{"num_hidden_layers": 14, "hidden_size": 640, "num_attention_heads": 15, "num_key_value_heads": 15, "head_dim": 64, "intermediate_size": 1280, "vocab_size": 19470, "hidden_act": "tanh_gelu", "norm": "layernorm", "norm_place": "pre", "norm_eps": 1e-06, "positions": "learned", "qk_norm": false, "attn_scale": 0.125, "bias": "all", "tie_word_embeddings": true, "parallel_block": false, "init": "normal", "init_std_qkv": 0.0217, "init_std_o": 0.0269, "init_std_up": 0.031, "init_std_down": 0.031, "optimizer": "soap_variant", "learning_rate": 0.00974, "weight_decay": 0.0, "lr_head": 0.00496, "warmup_steps": 200, "schedule": "wsd", "decay_fraction": 1.0, "decay_shape": "cos", "final_lr_fraction": 0.0, "batch_tokens": 131072, "max_seq_len": 512, "doc_mask": false, "train_tokens": 559000000, "max_steps": 4265, "dataset": "wikipedia_en"}
Each number is 500 + 25 x the weight over its row's rms, rounded and kept within 0 to 999. Layers, rows and columns count from 0. Numbers have three digits each. The size before them is the row's rms in percent of the matrix's.

# layer 3 attention key, 960x640, rms 0.0217, rows 885-895, columns 0-127
083:509544545519501505522477491479490472471469460515540523463453469495482484532503461519546490508485494540515500491496498511492476492542485507478487490482509487479490515497476493482470467510475526497528496573521488474550522485501522490486491499475536502448498497510530496549539475526499507512486494492506518501511484530535511472509489474504481510493518503510498499515484507542501540458452
087:532499540472550498580498493484549496507517479487471517501498494515507478458485464523520486500502496541489549490483498494517560493505539512526520501466499427482520482513532486497553509465532501477486511474527453490470527484490519459487468501507478530473493516492522510501489505480501534533436477523499498511542507496543492502473536486458487484498528506529488547463496520520510515522508
090:483469515496456502470479504491524529492482525456473497492527498498499501561528481455488524476487489502541504505529509475530533486505468469514466506505511521516513490510497517471471505513475495491524536493500520480533522543517499506478546525575514459515507490518517520495503484536493462499545483494516493471508518503494497460540451496515537540525483503484519493475548527439491502466489
091:507487533476499558510495489545517460505488503499495476497521471471480556463507519466525477519463557512481491500509484455513535488484468500475503512473474499470522502532509480510465498476465560528509528492489425515468509508485491514520448512535490469522507482527480454540464489574574504537531487533486536498485476528498466509502501519465481482495532471474505464490490490495463490508493
091:524506523478488469476506542538524501497459522523481511487512472522515522502524506513502531576523499504509478486535540509491462484507524436489473515472459512481552493516455521468537489492489502469502451510508527492512554513510518497463544473527513512496499482514473507511442500451477514469555499481506489509511480569483512522462542508544501521538522475453477523465478489489490579502517
091:494519475480528485527474509504517517488497512510492514511530525479465460479487538480511515485462472522468511544500549461531502463511513533489493517476479500471504506506461545481490515523493474505510497520502487530505506502486499478502502498501477494524489461488514536516522502492455473480450492499517501519489498464516530495492486537500467502501535482505521504549485475451480531543463
095:490529509447523486482510517534470515500491543512489515503513504498489535467536498518504499490479512563521511527543483515512490504505478524483510469501507520516494518528489517485475543499497506446509498474487458508507527548503507522473518451509471505485512505499440546462480485480484507519518519462484533507476458536549506532473532468577468506503507466465533501509515505527532511490493
089:467487453488479550516504531525501525543518530496506510468494447511532504488499513485500505492506469469505506519498512523480502530508442461511483484503475491537500499502504508458497465492508529466536469517517508478477516451509452489503494483502477501533524552474538491484505502484517518532520509465571506502533476490505482485528474497488543491450484531497526519460514472464507456517496
092:513485456520500503491463533468465498517512492470531491465501546508511493461468452476486551498507461492478501486451533530500478486497509534504527531556517488542481513481499491487467500489514497460547471481459516510566494503488506539487538430516493460486467472434474495528518462494462529453482499510492514439497512498440518484479505518474491489482516553470489513549456539500513505528494
087:535494490483438477535490478511552500476455471500491507498522517501508492476520546475521444539479468472519530513483507494512525482493499507492492532473508486506519515513475515508498518543501521487471513466501493535476540500493462451461516469468512495484500560524444476488511474482508537510526536509533521515496509488521534487521517504519518470472498535489547490456469505517493516519489
081:498490526482566474523502494495501501478517542499497519496531536505489517504492467516499503500473517546493556496526488479480538485524484517528509504484534534528493510506498502503527517461508526466495525528485444524530507497470504514545531478527520536471499477556501493467467470476478514507511504485461518468462543510538493530513492478502460514488497497505458490486505487541495524528515
# layer 3 attention query, 960x640, rms 0.0217, rows 886-895, columns 0-127
090:512518507482525524529536507490522480455511482532532531476502514507494514476490508500487530491507527487518512497481506523499484479509526474490507458480530475478514461521505477488528532506469520501495503486495509514501511478521486483427519513529492497493476509516540523502485499501515542544505473505485515517554511554495457474498538479470515486499513480501516470498499502508480494476472
091:549516488480516537493522512503512481532492533489513503501544455508491472531467533491505511501476488495452532531532460491510484517508490459512527508510515481532526464453504503503450492523513475507511515477442533471529521503485485493447507461503452522527489494500512503513492472516505496488488529461500466510538494497446489480538503511489497518514481537465516529510500494527491484497474
092:477498536465541466460481478504504489482525508539483468501509515502493541470518497504512469504473512506503519513508482497478536498477463532508462458493534491526486538526518500480499502505468505515465466523491436491500465531477522505540476493526511523478510465523466479499495481533509553524502468486507481508476521503511502432471517492476485449489480507463523485479507519540474528492503
093:493492469487500479520541470486488477509473474510499476523519489493466501491555467512499493498492509543578477509501535530491487471460555490486476502456498517481522494506462507469518502468466488482536422497504510514467514516484479511469509479477504480531482495510514496470530511446517530512541504498498497503526505526506526544553498501534491482504548499532492563467508518508503535488521
092:538529498449531542505502489497509520511486487547475497511507513483494500490456531474498567476487483486489509515532480534495556501471485529500500548523477472446492537496497544479493489514539495551484516537483504525521510503509508495443517543546507497550552494469520463523500545502450472503437468512495484524523543502475533492480502527486516536491499498522528513546506522508496502523486
091:506489506461488540466494494543446532497487494478488505471550476457488535502520509523505479513484521541467530520512510495498505450514516534448516476512532523506499514517466524491495503481490492458508518464513486492494519502478507473483523501520499537506536477491488524448479516513547542518496507488520500483538530479547495538517502486532540485550487525519532478462505494525493523537532
095:466487473481473497499493575537505519470522506488502509490475486532508527499502519479504486464508516458487489486509452565499518517521500485494510514493515487499542513473483483470536500487464518460514480515494436463479493488527502485499460531482481490542537549479496538517499501506521485478503487546528524497547508496505464491519478485514481461454467517506510534514518479542511477497472
093:527455477543536444513506500454515502519494536462526504484542529499495487454455489489452523516498494477518557499453442511513492484528500513502525520549488508510484508535511481536475488505516524539501454464439501524487456510500500550510534491527442480456461537505501499496507483467491479507474514507482545490536485475443552525484526487498551551532484498465463553505478515489489528470522
085:485499518506455566489527501494519505509525484506493516513548517496461487510502523513472505519516461468475518488488465492504533581509480508517497462472500500506508526499491443512481494513489502487494518501505491496477494531495486501471514508478561520475495510536477521517494509535523502481474541499519498480540494473462499473518554479488491495492488549509547493474475498526477523516475
086:487521512482519483442540526494500470497518509546478489519505516480536506481548461470492493507522537541482514479535490484484469546518509515463486519465500532492509498494455520526478502494493522499556512506454477523505490487490478511488468506499500526511456504539485534501479480522479546532532504446468538488425507496515475517472481506503476486497506484473522518512524473505517475563500
# layer 3 attention value, 960x640, rms 0.0217, rows 832-846, columns 0-127
077:500444523496492506499478497478495517528513523522502551529527509490523517502520503485528541532518535535479500484526497488461468510500514486506531472518525504467512474451475506499463473481503451498548494459500535491513530512482533455466475528530495493506470553472505515474498527501504464525490503497492528485493491458499472515507493484552514517519496485482526507506497510520499529506550
071:515529494487522488518545492505533513505496554489493554490504512509466495477499489491501486495483479488483534506500524534523495499486530494480511495483542531516492496492474499573530478475470467495528491516501493478492533503476545527533529461495453520475529482491501540486555531506477481497488500494526448501513478487479546548509515493507489523486483528495490507542508531481468537467490
073:495451523533483464527493502505523465491476523491474495510515463532500465534488505518479447513531496454461516542475540474501505505530518520530476496474534486461473502484488516489525555494491523527515464503484510516502475463528491495470549511487492474506490541504518482555473527481496491497479496531477496473476499492524544511492479525522498493506515517506504458503474483507520468519456
075:490443489520509479510487434476500486452517511477514527496525480514498552498529481508458501538499509483488515482485477499485495505508523498514525513521510471473481538525441469467505517475540519479491471487487505514503549478514514531491494526475506518514519479487571482506487489504493531470539535510469501532537468467466522490482486523532505509492486549514493511502530491468495495531503
075:524458529468481458476469480552529511526506470489496544505513451526485515466530505521488514497480503514509526504521524511552537454522516545539484529521510537504487504487450495523514502503473477492486508525474520512483522456493545516531451510482492521525491464492493435480455510477475459533520501497470471530548491512511481488480491524490487485485500490487509520503544550518504481543530
071:503500494480532516470506491542501504502494492472479512538487504486483513518499487512492490515480527510510519509519486447496521485481483517487506468526507495511505507528474518498521509499497485495451501515502465494502517509506476500480491459512452508487476519464525507498526510569491491524488451471512510514482506532514475559518535450490518504537449499530501471536536510500513489517469
074:494485492537556520478511504510523462474503486494492493468488515531468513546526483520484536479531516512492462501471486493515509520473493491497503507516532531501464470506482522484539488488532481527516489528532525528543500432515458516492512492540489534497545510493492489515512481525504503524502536484482502505518489500502477508523526541508466522471512498515519517487509463497519498492508
076:549490492490505485488479491480505530516499530547506484503525520484480503488497555491478503567558534524468510507450489499540531469489495526513477464516507503524495520501520496494472474525477524505484515505495484465474554474509500516461500484519523530518465494496498463488517451526533477472485485462523525508518498505505456494506514494510499493448489485532520533505527493519481532464506
082:480494504519510485484509498496522475490491487505513532487486506481543504514516476510537514487500479485477502486486464464508534540514464503541498509493485567505502498478488502471491497463477537494499494513520527551494474503516475455503517520497491495506506501519460497534534465489498471523518492491517527508524498524504476498492491493476515500494515481490506547543489473489511531484524
074:520501506505540487524499544483498457493548497481507514504495463497500481492519539523449535534582511481514508462498529475503457477558525477487517482488473491518515486533509486508485516457497481517487487551485504469538510490540527518460502482461470501535508507492504514502535520499504525549448463526474490490498504524472518535514501522467497524530493461477517500499523522467484522465481
081:500537464535482465482480478485469478466492501490467542511499548478513478457481502533496488530503463501506538422513504513485521456473477525477487508508511473511496498504477506513522479515490480518510486523459499501499522462492524520479509566486488487500525510494506489478459474471524517544532473516505498524542528522488490518491495532478470503488519503487502463526514521484525533517468
075:482448462511512513481546515523483512511484484520515516518441453519521476474488465524523504470461502477534519509492499533506463519517459499488474445515500510503503513430494499436524509486479496492517514432527478521538474533511504509481561460509427481511489507469450521485510489526461509465554474484499520542495522493527495472516547508516526501478485442503501507485486476507540513516496
076:478531495545497473483483523528490501491489512510500492519518513504495505530474490509468527494535513503528531512483507484476502508488500493460474487481504503517474539463431538529503538543516522498475514469493479531546455528514482517497493514507481447514523533516493491500489531480519490494570478487484477532485461482489502477484485517487473484512475499485555508497537508483449535494543
076:505500465534514472472495483486478509464500497457530488507496430499503498475484519489472506499466475523480503471511517496539457522500522497536526500498512502481522485571485554487492480456509534479505501477538519498501510489476492502493542511497514536502523463487516521485516509471509497462487483480434516496500514454498504494457552508413481523525500514501492505516513496523489473526435
071:481486531518477533533498527470491538469487508476522478480529563514517503493531529487458506498521509485506538451516552500509503497534461511424511503470501459475503502500490532520495501506477450528531501457499478500444466503535500493487497519518498463504509475520504559459527524490523481483489518440495502512530489503539472487503523462522507548518535481502544477514503523487500441497533
# layer 3 attention output (transposed), 960x640, rms 0.0269, rows 832-846, columns 0-127
083:498533480506502477473472474526507495453436476440506475486472496496484471505455484483477476493487505460504480531482537529533514475460506478450473498507487524509494488518534506515513499496528529517487503541475486479534483516506498538499512482469472460457499468509531490517488482493514488479459493490530489520478505560493502467486512518407466475452497514522485501481494476494493498529531
078:517461455533454514520472545491464504512541466496537458498470541512505462532468487512478532496487540558471458520519495501482495481502495550512487514500501516481471481491525539491454497518485520540490521443517517496493457461522477513503496525544538481457494505490460472501475466503519510506501553515452524469504493498544475490499522497499516475462466505485478464453495529494543400524515
081:488517471474483550506499503478489492471486481520494467489470529478493506516528485498499511490502511492535481507485510516498499506497530516478548496514524490521526486521505469500435488541501497497523515490509516542485521490459478501492494488490506523507468457465476479519537470498503512492471491460487505523494487526502463494505501482468487530533468476509544513488538534502477497485536
082:455543533516487509489528512519491484527493515511505502516505495478520513550435458473531468488522505518463523522532541538533505485473517471522541491491504521525491488498536523493536543506499495470506541516498468484537481505509461471513535458496487465525494521509472515474478488478482489508475492519501484466506506521478453517535528471471504466486487476481516470488464496498499521503505
083:478508533502535523471474464488435528505471516504529463514496496525528486499503493504538531523497503521481499495502518490522452500458456467512502420484490469466498498529527500482475487489519529475526482496541522487542423510495493531514550474467459450483528513488494539506543516515512529480475481510543534492463489470516512473509504491523494473539495506531516480512487495480514480496455
080:504497490498487499515504526458505554501531511516525492534519508478514504526493489539502508479513514520487518481528511519544530496508520502487491553520478499499484503514516500494506481510485480500512467470525527516496466487517500514519537535504564464503500476544491529518447528473533486517510528486542510478536493494467507503487470561490485528506522516503522521482517518505479539500518
078:479507493485531514493533542485487517499533476504498511526520528478484507470487524473501456514467473524517509459488532485498493537530474471511497518459437511528506495517491492522521492514504448475521513508490472471495485494475545493511493486430536463464476496500531522524455526516522529490489484498510504500538500507498504515479485511491553504497494522504515462526517511478493480479497
089:496497528510514438506508507498522494477458532493476507469480493524504499474443495469501522450496473482529530515520482511474522488498512506474493529545482550488527497502512482503510528519506502517496538493492499486511498530475481435484490523531518461484564553472475512520511527483458518508512502532454471492455461515466511502517500512470469514534506509531509499492482464479526484487500
092:480502494452533454490557485537491507539507511539480475490536500498470488501489489470506531488499521527540530515494525520509512509489529505508473495544499458510477485472485527518512516505521480495494540526474490462480510511505485547539471497504507500486481542510479473502510483552511522461495494523509502508512462483481499460552514491466462521471524459473482505480528503469532473502484
082:518510491525489493507527472500531539496488504469517513506514524506482495487465484447501434502490508468492501497487478517499531512482488518521525525515505533507487519433465473513486488518525513512486456474511510536495512485509515493503489498522510500468508477523495497495462453470493490468513492514504457456529475507548486460461498497481523473477513539506515495530535518545478480532571
089:493509496479469503535533526489524495503446464530492486519485456512522499534499510471509523487481551492526481535493482495539485498511515468529544508529517516480467518462510521490494507491507514492502489497481477533516513551504508525515491467502526488520498478478476527510504472484469524444500509509514478481501478482503509508519509486521486494506513497483511492510494516533499519515509
079:508501489514492494463475460481459528478525483527509499503546522474488490475506518492494480527522509499492472528525485503501513475479541474469518500482490515496453497504524474543483490525511507485483529558465497508502500488516502498529538505522522520505520536494511501524497486508541500491471528497498472505515511507476488515475467495472449485524522519509455495492483513488458522494486
083:482526521459484475536518449513508496554498500507483505484459477475515490496549494520529479489469529499486481474525520502461503480510497489522499477472464476481513460553540503438548448461509459474483516509460486505458548488518533471514490479484501532491488476496508511547511519526465512531468482508508499508507519508475494533471507492510511523503530500499491492452461493496497496501445
082:531488514470493491503494517485536503492509538531468493511486530496529522529491531478477511515545523498518473516511500506506535499504493494513494502505457497535500492474521477475517484576483489486520508519456449509511516517509507457463521506533473508511478480506475475501499481521471507479520506502516471487447535509505498513506461455534488469448480491546453500522486517491489503510531
079:503521506456491475472498480527501483550516511563489486510497461458460461531505454494493526477503505512471491518472510500524510503470535478505474503518479509526470495524539485489479532496501526472480510528504529429519481505457466490515515454475530495487534521484509449544471486506495485538503473523519496527482535522444502503513503533478470475515494491487515516498460500500482515514498